{"n_layer": 12, "d_model": 512, "n_head": 4, "n_kv_head": 4, "head_dim": 128, "d_mlp": 1344, "vocab_size": 8192, "activation": "swiglu", "norm": "rmsnorm", "norm_place": "pre", "norm_eps": 1e-05, "positions": "rope", "rope_base": 10000.0, "rope_fraction": 1.0, "qk_norm": false, "attn_scale": 0.0884, "bias": "none", "tie_embeddings": false, "parallel_block": false, "init": "trunc", "init_std_qkv": 0.0187, "init_std_o": 0.0, "init_std_up": 0.0187, "init_std_down": 0.0, "optimizer": "muon_variant", "lr": 0.00794, "lr_mult_down": 0.7, "beta1": 0.95, "lr_head": 0.00567, "grad_clip": 2.0, "warmup_steps": 200, "schedule": "cos", "final_lr_fraction": 0.03, "batch_tokens": [65536, 131072, 262144], "seq_len": 1024, "doc_mask": true, "train_tokens": 903400000, "steps": 5894, "dataset": "wikipedia_en"}
Each number is 50 + 12 x the weight over its row's rms, rounded and kept within 0 to 99. Layers, rows and columns count from 0. The size before them is the row's rms in percent of the matrix's.

# v: layer 9 attention value, 512x512, rms 0.128, rows 268-294, columns 128-255
# o: layer 9 attention output (transposed), 512x512, rms 0.117, rows 268-294, columns 128-255
v268 103:46 40 60 58 42 49 58 53 64 52 45 45 47 50 62 46 28 60 59 46 49 44 51 34 42 64 68 47 45 30 44 42 40 55 59 67 37 32 57 61 59 42 43 46 38 54 41 49 51 49 42 40 68 58 64 41 48 49 16 47 50 38 43 44 45 46 35 29 58 26 40 40 39 52 45 52 53 64 40 36 35 48 48 62 54 63 64 46 70 46 69 83 39 44 41 65 43 49 64 44 42 66 55 49 52 46 53 65 55 40 64 56 47 45 56 55 55 39 46 59 49 71 46 51 49 33 31 67
o268 102:98 39 65 49 41 42 54 50 35 52 57 27 56 56 55 42 60 26 16 53 54 72 60 29 46 51 37 56 48 59 29 55 55 31 29 54 53 55 42 38 33 53 53 54 64 48 59 60 54 64 59 46 55 51 55 43 44 39 62 67 54 59 73 53 39 33 53 48 59 60 52 57 52 54 60 30 64 52 37 43 56 60 49 28 44 48 50 34 61 38 40 28 58 34 42 41 49 57 54 63 54 27 42 43 53 50 41 51 57 42 39 48 62 53 52 49 37 35 60 48 49 50 42 59 38 53 38 33
v269 106:20 15 76 50 53 46 44 56 45 37 21 47 26 37 46 58 60 42 54 50 51 62 63 57 62 49 44 55 46 52 62 30 45 47 45 40 63 59 42 56 61 60 50 34 46 25 45 37 31 40 45 46 74 81 43 43 52 51 46 45 40 50 40 72 67 68 55 30 69 29 47 33 49 31 68 51 62 64 37 36 40 58 42 36 60 51 41 53 44 53 41 40 74 51 49 30 41 59 46 51 37 25 51 64 33 45 55 41 54 59 57 57 52 36 42 64 36 36 69 29 52 56 59 35 41 67 64 48
o269 102:54 60 52 60 26 52 64 49 43 43 49 67 71 57 39 52 44 55 39 46 56 61 43 54 50 54 49 47 58 55 53 56 41 60 33 63 46 56 50 42 70 53 60 66 61 67 67 51 67 58 44 63 46 64 56 43 48 46 72 48 63 58 66 41 44 49 60 54 48 60 35 52 45 52 32 61 31 57 59 52 00 43 53 53 55 45 42 52 45 44 55 62 44 39 55 51 35 51 64 58 59 47 55 70 64 64 29 52 33 54 32 37 45 51 62 39 20 69 54 52 48 26 60 77 47 56 42 52
v270 107:56 71 51 57 55 71 45 55 44 58 46 50 61 56 66 49 35 68 31 59 60 47 69 56 26 46 59 48 53 60 57 63 48 51 48 32 55 57 35 46 57 72 29 43 69 29 56 44 50 39 35 49 67 27 61 64 64 40 53 64 35 41 44 54 64 25 44 31 42 46 78 43 31 37 34 44 55 46 74 39 65 47 51 49 46 64 47 69 68 39 38 31 32 42 25 63 55 50 28 66 59 59 52 50 73 49 60 71 59 38 54 86 36 45 66 40 56 62 51 46 43 49 41 59 72 73 19 44
o270 106:52 50 48 41 57 46 42 57 49 47 60 48 49 55 55 34 59 41 42 60 30 56 51 54 44 57 29 42 45 31 55 43 31 52 75 55 64 55 56 35 67 54 56 43 47 55 55 49 47 40 56 40 63 37 73 38 52 52 50 40 45 57 51 38 68 61 63 61 63 34 14 56 57 49 34 63 43 43 30 50 49 50 57 40 54 27 55 39 37 47 42 53 63 48 57 58 53 59 40 63 55 32 61 57 51 42 45 38 58 44 36 53 48 46 20 53 45 54 51 46 47 62 58 49 38 47 61 55
v271 102:48 38 43 45 42 44 34 37 42 55 51 58 64 53 38 45 47 64 43 73 67 43 84 41 59 34 33 41 31 62 72 37 63 53 49 58 56 52 62 47 52 49 49 56 43 50 62 46 61 48 40 53 21 57 48 65 67 68 33 40 42 66 44 48 56 40 45 38 59 40 23 50 55 48 53 55 35 62 48 58 54 36 42 29 52 45 46 70 25 58 72 43 65 60 52 38 60 62 51 63 50 56 39 48 48 46 65 30 37 57 59 70 39 36 61 65 58 63 46 49 47 37 41 43 54 39 67 68
o271 101:50 71 66 53 65 65 41 36 49 36 65 48 60 26 66 46 30 49 65 52 40 52 50 60 37 39 36 59 47 46 41 34 45 60 46 78 55 50 48 42 43 45 22 32 55 64 41 30 52 50 47 53 71 26 60 59 52 33 52 60 66 40 54 58 59 67 27 45 55 55 48 68 45 62 45 54 45 38 50 44 44 60 62 62 67 37 55 50 49 38 42 41 42 39 37 31 33 32 47 45 49 67 54 55 31 37 30 45 36 37 53 47 46 61 27 52 51 62 59 44 69 44 60 46 55 40 59 53
v272 100:52 49 63 46 39 32 71 45 43 35 56 74 46 43 23 45 52 40 41 38 52 59 58 56 53 23 43 36 59 66 59 42 53 45 50 68 53 56 58 57 43 43 24 49 52 67 57 53 65 59 57 63 56 51 59 65 46 40 28 59 41 61 51 27 43 19 48 59 21 55 77 69 30 62 67 40 60 58 36 34 45 50 59 52 34 51 27 47 71 52 56 43 32 66 74 65 43 64 46 39 52 59 43 49 63 50 38 57 71 54 66 37 44 37 62 55 73 46 47 34 54 43 50 45 44 41 27 45
o272 099:31 55 58 49 54 42 54 39 52 42 53 23 48 21 36 58 54 63 60 57 60 53 50 33 37 53 75 58 54 57 30 40 33 49 31 31 39 28 58 48 63 60 52 53 31 75 41 48 34 46 28 47 53 31 45 77 51 54 74 65 50 23 61 39 53 38 51 65 69 49 71 69 51 53 43 48 42 54 65 72 51 52 49 25 68 37 48 25 29 35 67 48 62 36 44 44 64 53 37 48 43 70 57 42 46 47 38 63 47 50 42 45 63 41 58 55 59 54 47 66 41 53 51 39 63 47 49 53
v273 108:50 61 61 30 62 53 58 74 64 44 46 67 49 53 42 46 55 50 46 58 58 54 64 82 30 52 32 49 54 33 53 66 52 68 36 52 58 48 47 53 20 53 69 58 60 65 56 49 41 43 62 44 55 57 37 54 58 55 54 42 51 47 37 57 34 47 46 48 56 64 42 66 37 41 30 40 60 46 45 49 70 54 70 39 42 50 40 51 66 66 39 54 45 38 42 43 61 59 61 43 48 58 61 69 65 33 53 54 62 42 45 50 40 62 52 45 49 46 26 38 32 67 90 64 43 46 51 63
o273 106:64 66 56 65 58 52 43 71 39 56 71 52 48 48 51 51 55 34 62 47 38 13 43 51 56 51 49 50 64 47 60 55 41 51 38 53 41 54 47 53 72 52 36 61 40 61 40 30 43 53 48 49 69 44 44 56 36 53 76 83 43 49 53 54 39 52 58 35 42 42 47 55 67 42 24 47 46 56 43 37 46 57 26 35 43 44 56 42 62 60 39 39 50 49 61 61 51 66 39 36 40 56 16 48 33 47 49 31 40 74 59 60 51 32 61 45 65 50 49 52 53 41 33 46 44 30 46 49
v274 105:41 40 42 39 43 58 70 39 71 47 45 61 66 22 54 52 30 59 46 59 52 34 58 52 24 39 49 47 33 86 55 65 41 52 47 26 54 57 58 55 53 41 56 52 45 46 46 46 27 46 36 67 59 53 46 52 47 50 30 49 44 39 59 50 53 40 32 52 67 56 66 62 37 39 44 55 64 47 46 40 60 54 65 64 21 64 74 46 61 52 48 62 45 49 51 29 37 51 61 59 49 47 45 33 47 52 54 72 60 60 48 49 43 49 45 49 60 52 33 54 70 44 40 40 42 46 52 45
o274 103:46 66 35 49 49 54 36 70 43 45 30 65 45 65 42 64 22 32 40 52 58 24 40 45 49 41 57 63 62 31 48 54 78 57 66 79 48 51 46 71 49 49 62 66 50 50 52 53 42 62 51 47 58 50 74 72 47 31 54 56 22 56 41 45 36 48 65 59 60 34 56 60 54 66 48 66 30 56 35 71 47 49 55 38 57 59 47 46 64 44 50 66 31 61 44 45 36 55 60 45 54 55 70 66 48 58 62 47 60 52 43 35 59 52 50 47 29 49 58 49 61 42 56 49 37 50 73 41
v275 104:59 30 45 58 58 49 37 72 31 56 27 31 61 35 36 57 53 36 51 42 47 48 53 50 50 23 37 45 44 57 32 41 48 52 44 40 53 40 43 67 73 43 52 45 52 40 73 28 45 47 68 28 60 64 60 41 61 22 60 78 52 43 63 64 54 52 50 43 53 67 48 54 35 55 65 58 54 51 64 47 45 23 54 49 56 40 49 43 34 42 72 47 62 50 42 49 43 43 37 52 49 63 63 30 23 44 58 54 54 53 57 50 36 65 26 59 45 49 53 54 38 64 44 66 41 50 60 86
o275 101:57 56 53 64 58 44 59 52 26 53 48 63 42 66 65 33 58 44 56 86 58 75 66 55 62 55 63 54 48 53 56 67 26 29 61 74 35 41 62 46 47 46 37 36 41 90 52 34 49 60 30 31 44 41 42 41 50 56 48 50 51 30 58 44 45 53 37 72 43 37 56 64 62 61 49 52 61 36 53 42 55 69 59 55 54 63 46 56 49 67 40 47 19 56 55 33 40 36 31 63 39 37 34 60 77 42 39 51 49 51 37 60 62 37 62 49 49 61 47 53 60 32 57 35 57 62 51 26
v276 107:67 56 60 31 62 43 54 40 29 63 37 37 40 37 14 55 54 47 36 58 55 63 55 43 60 50 53 33 41 68 66 23 32 36 71 55 43 28 33 69 33 40 74 40 40 57 23 54 34 61 44 25 59 69 75 47 52 56 36 57 49 75 41 60 46 51 42 52 66 61 48 56 44 54 52 53 41 59 40 65 44 68 68 39 22 50 68 51 30 31 71 47 44 57 34 28 29 61 25 32 51 23 44 75 56 52 36 65 47 50 53 50 53 38 22 46 56 49 61 46 50 59 36 60 51 44 35 40
o276 107:49 55 62 62 48 58 59 62 50 52 43 52 52 67 58 59 31 59 60 61 63 50 50 23 45 21 67 74 71 52 44 53 50 43 27 54 51 61 58 57 50 57 51 78 86 55 65 50 60 58 47 46 61 33 78 44 59 55 43 62 42 46 53 40 51 59 55 67 38 26 41 54 49 48 55 68 51 65 47 71 48 51 51 51 45 60 32 61 53 44 27 45 33 66 54 50 70 41 68 49 65 59 53 57 54 47 34 46 45 48 55 54 52 75 59 59 37 58 50 75 46 49 48 17 40 63 54 58
v277 103:45 62 66 39 41 64 43 38 53 46 73 24 54 75 41 34 57 56 46 62 51 40 61 53 25 45 54 34 61 35 45 37 46 59 46 66 47 37 24 63 50 67 30 44 53 26 35 55 48 43 34 44 51 35 47 55 58 68 50 50 64 47 51 51 72 31 55 64 57 35 42 42 52 52 59 45 51 50 58 70 58 62 55 62 51 57 41 38 57 51 40 40 51 44 69 55 68 69 53 36 75 50 78 20 36 23 48 59 66 47 60 66 61 55 66 57 35 51 58 64 43 29 53 53 46 49 35 37
o277 103:62 54 34 65 63 44 47 49 60 61 24 65 49 38 49 71 28 64 46 45 48 41 48 56 66 36 54 44 50 54 76 52 45 38 52 40 66 58 57 43 62 43 57 64 55 50 56 73 45 37 11 43 17 50 51 65 62 58 39 47 51 39 51 58 50 63 43 45 42 54 25 60 52 34 60 73 55 41 55 45 48 42 26 50 41 52 52 42 44 38 61 48 40 55 34 53 51 34 44 65 30 73 45 50 42 46 53 59 46 40 62 61 40 70 67 60 60 43 45 51 58 46 47 70 79 41 64 58
v278 107:56 58 48 51 66 33 51 57 59 75 67 41 66 55 51 49 52 44 49 41 55 31 31 42 39 62 57 48 48 56 57 44 39 53 47 52 57 49 20 55 51 54 44 35 55 53 47 34 54 43 47 47 56 53 58 58 53 73 36 64 51 40 49 55 43 43 56 59 38 28 29 58 61 58 59 41 41 17 42 42 50 52 60 57 46 45 40 50 56 51 60 56 43 63 52 62 62 45 41 59 50 41 30 59 48 42 27 53 56 34 43 65 71 52 50 50 60 52 37 26 53 44 38 29 39 46 52 52
o278 105:34 46 56 40 57 70 58 56 61 38 50 48 57 56 52 44 54 37 54 68 58 80 61 62 31 60 57 41 55 43 80 36 50 52 53 48 46 43 61 36 56 61 31 46 47 41 58 67 69 49 54 49 50 12 50 50 46 26 35 48 44 35 43 27 36 61 37 50 61 47 82 38 38 39 62 52 49 52 55 40 44 63 54 57 56 46 59 40 55 46 46 36 55 48 48 38 31 50 55 71 51 20 22 53 45 61 46 51 44 48 80 57 37 48 44 52 55 61 42 38 31 36 46 63 37 39 44 44
v279 100:49 37 51 46 58 83 47 71 47 75 42 60 34 51 59 38 63 48 41 36 56 44 75 67 36 66 55 47 40 42 54 46 41 58 69 54 51 49 45 70 49 73 34 60 66 38 52 60 66 50 54 37 48 51 61 68 41 37 30 50 31 24 52 61 43 53 53 65 43 60 44 63 29 53 55 35 80 64 84 34 41 39 44 46 35 54 58 49 33 70 61 46 37 59 56 57 55 43 53 45 31 70 44 69 52 35 44 48 77 32 47 75 36 57 50 53 40 54 34 57 50 29 71 19 64 42 50 54
o279 096:37 56 61 50 44 36 42 53 44 39 50 55 50 66 56 66 28 22 27 35 43 26 64 65 33 28 63 50 52 63 22 54 55 46 53 49 58 51 41 43 51 51 55 48 49 58 78 35 41 61 49 57 62 39 56 79 39 38 51 57 50 63 64 63 47 61 39 25 44 44 44 53 69 32 51 58 50 37 25 56 61 69 53 65 38 68 64 55 41 47 58 57 62 47 44 60 44 65 48 62 35 43 50 37 38 54 41 44 59 75 31 45 46 63 46 49 76 51 43 51 68 56 52 43 49 56 43 43
v280 109:69 54 58 49 42 57 42 66 58 45 69 50 55 25 45 65 64 35 50 37 57 44 29 47 53 48 76 41 55 49 54 40 70 52 49 25 33 51 32 52 45 46 55 38 71 58 68 67 66 45 63 43 41 49 56 50 54 57 40 38 73 53 41 49 66 70 54 49 40 63 48 75 57 40 50 60 60 75 39 61 23 52 43 31 47 75 44 56 28 48 36 60 57 67 60 57 37 45 41 51 62 46 57 67 09 51 44 28 52 55 38 63 26 51 38 79 58 66 52 50 48 48 27 40 54 63 56 36
o280 107:53 52 47 51 40 63 69 66 55 54 57 31 48 63 55 47 45 63 61 54 38 56 38 49 56 37 59 58 47 37 52 56 35 46 41 51 51 50 54 33 52 47 43 57 87 53 58 47 32 78 51 75 31 56 39 63 49 28 50 33 36 60 64 57 39 65 61 68 70 65 14 49 34 59 57 24 56 34 63 42 48 73 53 69 53 31 59 45 43 47 51 29 54 48 49 37 56 50 50 60 47 65 39 63 74 52 46 67 40 44 44 41 57 36 31 57 41 50 51 50 54 32 50 35 41 47 53 61
v281 106:51 39 42 54 35 42 42 28 52 64 36 26 41 69 38 50 39 32 57 71 50 30 60 52 44 44 39 36 70 39 63 44 55 61 34 63 49 38 50 53 63 37 47 69 43 51 26 54 62 48 59 45 69 92 52 56 38 44 48 64 53 40 66 71 63 43 25 52 70 56 50 44 67 63 41 42 70 38 50 58 70 55 56 60 41 56 63 51 45 45 35 42 51 42 70 41 34 54 62 38 71 51 47 50 37 66 55 40 51 54 59 42 65 40 44 65 63 59 46 60 46 45 75 71 46 58 51 57
o281 104:55 58 49 58 70 54 60 75 57 33 64 56 38 37 65 64 36 42 46 29 68 50 68 67 50 46 63 66 45 54 29 55 47 36 63 43 38 74 58 54 49 66 51 27 56 50 62 48 56 33 54 38 38 46 40 32 61 47 48 61 42 43 41 36 34 57 50 45 36 77 45 77 43 47 35 57 40 56 41 50 43 53 42 43 53 47 38 57 51 41 50 39 55 59 44 51 45 42 65 48 54 35 46 35 46 42 38 38 48 35 59 69 61 76 53 50 58 28 42 50 55 70 39 53 28 48 43 54
v282 108:50 61 46 41 47 64 53 58 52 60 66 43 65 38 53 61 59 20 60 37 57 60 36 48 48 34 57 55 81 46 52 51 53 52 52 60 79 35 34 45 31 54 51 34 37 34 50 46 45 40 41 40 65 45 46 67 55 51 58 46 48 54 38 50 56 47 57 63 40 45 51 69 51 54 49 64 53 38 49 64 28 55 48 83 41 63 36 41 52 51 37 58 47 52 29 30 59 59 65 74 38 49 71 55 52 64 53 45 35 72 53 43 61 52 38 45 39 41 35 31 67 41 43 63 37 53 60 44
o282 106:55 37 47 52 43 58 30 59 72 64 35 59 46 35 27 62 42 70 65 58 33 66 46 50 40 79 52 60 27 55 66 47 59 61 34 41 32 43 46 55 56 34 51 65 58 52 48 76 62 52 72 67 36 61 39 44 42 30 33 37 77 47 64 46 52 49 70 54 57 19 45 44 61 40 46 62 33 73 52 65 62 56 58 36 57 56 58 49 48 84 62 45 51 45 61 44 54 54 52 45 53 49 21 38 50 24 62 43 45 40 40 59 49 34 42 57 55 56 47 48 58 35 35 47 48 45 45 42
v283 107:33 48 39 37 36 71 36 64 54 51 56 54 46 64 39 50 50 38 56 61 39 62 51 69 14 28 34 36 40 48 56 62 38 42 46 38 59 26 50 66 50 50 43 52 51 34 51 57 44 54 66 49 43 31 67 34 50 44 80 45 49 36 44 44 59 42 45 38 54 67 33 42 44 44 64 56 38 36 50 39 48 37 69 50 57 56 74 55 54 67 53 65 64 48 38 64 35 54 20 54 63 39 69 76 39 64 54 40 65 56 18 46 49 47 51 51 44 33 57 39 44 52 52 53 55 77 37 14
o283 106:59 48 28 75 78 63 54 62 47 49 32 41 54 56 48 48 38 46 40 51 55 29 38 60 49 83 60 23 52 57 51 42 25 47 66 50 51 50 46 49 31 58 51 44 65 51 60 36 48 43 45 64 44 31 62 47 64 34 37 51 63 78 46 52 52 61 47 52 60 37 49 38 77 58 55 52 56 55 46 31 49 58 37 41 57 42 60 56 58 39 37 38 31 55 63 25 58 49 31 59 39 45 47 28 66 27 39 59 58 54 48 63 66 43 55 47 59 64 55 43 35 57 67 40 43 43 53 80
v284 104:39 49 44 57 60 33 38 41 74 52 30 43 72 62 41 72 63 40 52 62 42 64 49 51 40 36 52 61 50 50 75 39 28 50 58 50 38 34 45 39 49 70 29 38 75 21 51 55 56 71 49 48 58 60 55 65 48 63 48 50 58 57 62 36 58 56 37 46 44 69 52 47 45 47 51 76 67 65 56 57 65 55 48 45 34 49 48 44 29 32 58 55 22 47 40 74 44 56 62 30 48 59 41 42 47 67 59 74 87 75 48 52 32 60 57 39 48 46 54 29 45 48 63 45 60 55 67 49
o284 103:57 55 51 55 29 53 65 44 27 49 58 54 45 15 53 65 56 64 34 36 53 28 56 56 50 63 35 39 34 53 27 54 50 44 32 57 67 67 29 63 54 62 77 37 54 64 35 57 13 30 37 73 53 36 54 26 42 60 40 69 45 46 57 41 25 45 57 40 71 46 53 70 52 36 45 48 39 41 44 46 27 32 70 58 72 68 39 57 44 65 37 64 53 53 72 51 50 40 31 47 35 39 53 48 45 25 65 43 59 50 42 57 46 40 46 51 21 54 45 51 41 46 48 57 40 49 40 48
v285 098:26 62 66 52 55 26 46 59 29 60 41 46 39 43 44 59 47 49 51 58 74 39 28 75 45 63 56 44 47 27 43 30 34 59 46 55 59 31 44 49 60 65 41 51 46 49 62 48 50 41 52 54 52 35 34 57 41 54 46 45 48 59 30 42 49 37 45 63 51 73 56 40 49 68 43 53 54 47 56 71 29 34 65 71 47 39 42 41 48 38 28 50 22 50 43 29 45 42 78 37 53 49 48 39 59 54 42 56 46 46 41 24 51 40 49 66 57 56 42 46 72 63 52 44 32 38 56 55
o285 098:38 27 57 40 44 62 69 49 54 61 53 60 65 37 40 63 33 22 58 61 43 65 65 27 40 48 39 52 56 57 43 54 66 50 46 42 49 55 70 41 70 48 30 35 52 61 49 54 62 52 54 45 42 84 75 46 48 74 38 33 44 51 61 49 59 39 42 32 58 22 63 41 54 58 46 52 41 50 43 46 55 62 38 28 56 48 42 49 50 43 47 68 56 46 70 60 56 52 53 57 46 45 51 57 50 57 73 59 40 66 31 51 34 39 46 29 42 38 39 55 56 36 43 62 27 67 51 52
v286 103:39 49 45 48 48 71 63 64 46 42 41 51 67 49 47 55 52 57 49 51 26 29 51 64 48 38 55 45 42 57 61 44 38 52 58 57 61 36 42 65 55 63 42 35 68 46 65 67 59 42 51 70 48 48 51 48 79 23 33 37 43 55 28 33 37 42 46 51 59 41 50 62 68 44 60 14 54 53 49 45 39 67 46 48 39 53 67 52 43 77 38 69 88 62 44 76 52 70 46 45 37 41 45 69 39 37 57 42 55 50 40 37 35 60 23 46 32 70 51 34 64 52 32 67 62 39 16 52
o286 103:56 43 51 54 38 47 33 33 36 46 59 62 70 23 66 58 32 31 28 80 52 49 40 37 60 60 48 62 48 47 46 51 54 50 46 52 28 45 57 54 52 46 33 25 62 42 52 37 49 51 65 57 44 73 44 27 36 48 51 48 55 59 49 54 51 54 50 36 49 51 58 46 51 77 61 54 46 65 70 34 53 47 39 66 54 67 65 25 53 35 51 34 31 74 50 40 53 40 60 71 47 48 35 36 46 62 48 54 51 39 53 65 22 39 63 50 39 59 51 37 42 46 63 36 59 37 55 68
v287 099:50 55 24 26 51 40 54 46 61 50 47 37 30 49 43 29 40 43 49 69 56 31 49 43 72 69 44 46 60 46 37 51 35 76 46 46 65 50 62 55 33 38 53 60 51 42 52 44 58 49 49 34 49 28 59 51 52 52 48 60 56 44 59 36 58 70 36 52 48 52 71 49 47 52 44 38 50 54 46 44 37 40 41 44 42 56 62 47 63 58 61 52 50 69 28 26 63 47 56 20 51 55 41 70 36 43 37 49 69 47 46 53 66 59 70 21 63 45 42 55 41 54 48 56 30 52 53 49
o287 099:48 52 46 58 50 55 49 48 49 58 51 33 26 32 48 52 51 52 33 40 47 40 18 39 62 25 52 51 70 40 53 44 47 31 66 55 47 47 40 66 48 51 55 72 58 56 30 49 62 47 50 69 33 58 60 52 36 38 54 48 41 56 64 69 35 43 60 62 54 51 51 43 46 55 41 39 47 44 20 62 60 51 58 52 51 83 53 48 63 50 57 48 29 25 68 50 75 45 29 69 69 56 54 34 53 39 39 66 58 28 51 31 59 72 50 76 52 45 59 44 60 54 35 48 56 50 44 61
v288 107:62 37 61 59 46 49 34 51 46 31 29 43 36 44 69 39 64 50 61 39 55 37 64 57 43 19 28 42 77 60 46 51 31 45 48 64 45 52 61 30 72 62 62 57 39 49 22 35 39 40 53 42 67 40 42 43 71 69 60 59 72 43 72 41 64 47 39 34 27 52 45 48 58 44 82 37 44 57 39 62 39 49 14 51 47 59 43 76 53 61 43 31 51 47 29 46 28 50 47 39 52 37 63 59 54 42 59 31 59 53 45 78 36 60 41 36 52 54 48 35 50 62 45 52 41 54 36 65
o288 108:59 44 65 54 53 52 46 51 54 29 51 53 46 56 47 34 26 54 42 68 37 62 51 57 54 50 44 47 41 41 43 37 37 55 31 44 58 49 35 44 67 36 29 87 45 20 61 66 48 46 58 50 42 61 63 58 53 24 26 60 49 41 71 51 56 71 51 53 69 54 40 72 59 42 31 64 51 63 63 52 33 55 61 44 60 42 52 41 38 40 64 64 69 40 45 34 36 51 52 48 33 66 56 49 50 29 51 54 52 54 38 50 74 16 42 46 57 34 37 53 58 62 50 45 52 47 59 30
v289 101:51 56 46 52 52 37 55 48 50 49 39 59 59 74 57 41 53 65 58 41 58 63 57 42 55 63 59 24 70 55 55 34 38 47 57 19 51 43 38 41 44 53 47 52 52 38 43 35 60 45 29 54 46 64 65 54 63 78 38 60 44 44 61 49 36 40 42 65 48 71 31 46 46 52 50 45 54 35 53 32 45 59 86 70 36 52 39 52 70 60 37 47 74 60 55 57 44 42 50 52 49 79 39 70 47 61 46 47 48 44 34 70 40 35 56 55 39 45 54 54 44 48 31 48 23 40 58 47
o289 099:40 48 61 56 31 55 50 41 50 49 38 58 49 36 49 54 51 56 31 68 37 38 45 46 55 53 49 58 37 40 77 50 40 62 46 68 48 68 53 54 59 61 29 43 57 36 29 42 60 35 42 49 69 46 38 56 57 36 46 36 68 51 41 46 55 62 53 30 52 39 66 40 50 41 29 60 51 65 40 53 80 56 49 50 34 53 72 51 57 62 70 42 38 53 52 60 55 49 46 60 79 24 45 36 33 31 59 63 50 61 51 57 62 63 31 57 64 57 33 51 83 61 61 39 57 44 60 44
v290 105:74 55 56 69 59 66 50 27 49 52 43 70 60 48 61 39 43 64 53 59 49 58 58 55 44 51 43 42 44 36 68 48 52 73 54 68 26 35 75 33 57 62 52 31 53 67 50 61 61 52 44 43 54 76 44 44 35 21 51 45 45 46 54 42 34 71 57 37 52 57 47 35 63 38 53 56 67 48 41 28 57 60 66 57 54 36 31 58 43 24 77 40 41 60 50 57 47 23 51 44 50 46 51 71 38 38 58 63 43 28 33 68 35 44 72 52 59 61 32 50 70 55 44 42 46 48 37 36
o290 106:48 45 41 34 51 60 42 44 53 52 57 50 64 70 46 40 51 47 48 49 61 38 32 58 63 53 64 70 54 38 33 54 76 43 68 69 46 65 30 52 57 50 63 43 37 57 43 51 45 58 54 32 34 24 39 46 58 63 62 59 20 61 42 51 35 39 46 83 54 43 61 53 39 56 36 55 63 44 45 48 56 27 52 40 35 41 36 45 57 54 45 56 59 68 34 34 59 50 54 48 46 50 53 58 65 60 52 72 49 41 48 42 53 48 49 34 48 45 37 41 63 38 42 90 62 54 48 45
v291 101:63 49 59 58 81 61 62 53 75 65 55 50 42 51 37 48 52 51 35 63 46 38 60 37 55 43 53 54 69 53 43 70 43 42 37 54 35 73 61 38 73 34 67 61 61 35 53 59 65 41 66 56 47 57 52 32 37 53 57 52 58 34 48 40 36 28 56 47 26 35 64 44 44 34 60 57 59 53 43 55 51 52 41 69 47 59 43 47 55 49 60 43 52 64 57 48 51 54 42 53 44 58 39 73 67 73 64 60 43 44 28 86 52 49 65 34 55 20 22 63 54 42 29 40 55 59 39 47
o291 100:51 39 37 52 43 42 48 66 46 32 31 44 75 47 29 34 56 59 17 55 54 55 61 57 41 33 41 56 45 43 64 46 57 24 49 34 54 69 51 51 29 37 55 39 42 76 36 59 55 54 62 60 40 53 34 54 52 55 49 44 48 46 34 53 30 78 44 47 41 72 39 49 51 71 43 59 68 53 67 46 52 47 39 37 40 39 56 40 60 50 68 43 49 43 36 64 40 62 41 58 41 43 46 68 47 53 61 29 62 58 47 44 65 49 29 54 73 63 42 51 61 71 54 41 57 49 49 53
v292 104:50 46 45 59 34 43 34 51 54 55 37 74 81 52 44 54 50 39 72 36 69 55 47 65 58 61 42 61 64 40 47 38 48 56 57 35 41 56 27 49 60 28 32 74 71 66 53 43 55 53 57 51 52 45 30 69 51 53 39 46 60 50 28 52 63 71 71 54 63 52 54 45 46 67 63 55 60 57 48 78 47 52 49 35 53 53 58 59 35 70 58 45 44 62 72 30 53 42 66 45 54 62 58 40 54 41 42 52 51 40 59 42 37 52 54 59 46 25 61 49 56 37 52 49 22 46 48 44
o292 102:53 68 56 64 45 48 52 56 44 37 67 41 36 50 64 39 37 58 46 47 60 39 59 38 67 55 55 52 66 75 56 56 39 59 50 48 40 35 61 60 65 41 70 12 39 61 34 79 21 36 34 49 55 22 61 54 49 68 36 49 43 59 62 42 44 37 50 40 51 61 40 55 47 47 60 44 48 37 41 55 53 50 67 72 46 50 48 49 50 43 44 62 58 45 64 53 68 35 58 28 29 33 56 51 54 56 33 64 43 80 49 46 50 35 46 52 43 61 67 36 53 68 54 47 63 35 21 39
v293 103:71 29 65 36 47 38 38 46 45 54 47 45 45 53 54 39 64 45 44 48 44 40 27 55 25 34 41 36 42 58 41 58 54 46 36 58 44 49 58 26 72 48 53 55 58 37 68 50 73 43 60 31 45 49 41 30 59 55 45 55 44 30 65 33 59 40 39 49 48 42 74 54 31 57 46 47 60 56 53 47 47 44 33 29 56 77 49 40 60 35 53 64 64 66 44 54 78 50 61 48 51 48 38 36 71 61 52 49 50 58 67 26 51 35 49 74 46 56 34 27 35 58 30 29 47 62 55 57
o293 102:61 60 60 40 37 43 55 38 53 76 52 68 50 50 36 59 58 55 37 54 36 64 37 56 63 57 51 54 52 47 71 62 64 52 48 57 37 50 55 44 53 35 54 44 35 72 38 48 37 48 62 54 60 38 51 76 46 50 59 58 54 53 26 60 64 61 47 68 64 67 44 71 66 46 68 61 45 62 38 36 43 44 65 57 55 26 37 54 59 30 55 39 40 48 53 66 27 26 52 53 20 49 54 38 43 59 79 54 51 46 39 51 62 46 58 44 35 61 43 60 52 47 53 43 46 44 48 31
v294 105:76 38 44 55 65 51 40 32 39 49 46 43 45 62 54 40 56 52 51 50 44 42 61 46 34 50 41 56 60 53 56 64 53 85 60 42 60 13 47 43 62 42 36 70 36 61 52 52 54 71 45 19 37 33 41 59 46 54 41 43 40 38 45 57 69 52 55 61 41 69 30 59 48 66 52 80 52 49 42 44 57 29 42 58 42 48 51 48 68 54 46 34 51 36 40 49 63 62 53 56 67 43 26 35 47 34 51 37 30 38 68 43 58 54 40 42 53 58 40 45 42 58 29 54 33 46 53 55
o294 105:40 77 39 57 50 47 63 48 38 44 52 58 59 47 39 58 54 57 61 33 39 57 62 47 61 56 57 55 39 55 47 51 42 40 50 41 45 53 58 63 67 32 46 71 64 53 45 58 52 30 68 73 68 46 53 45 58 52 60 59 60 53 45 43 66 51 28 29 35 85 57 34 52 15 35 68 42 41 52 55 47 56 63 61 38 47 73 70 46 59 48 66 43 65 75 58 36 58 26 49 35 57 57 49 29 57 49 55 56 74 36 61 41 57 40 42 40 29 56 60 55 48 74 61 61 57 60 60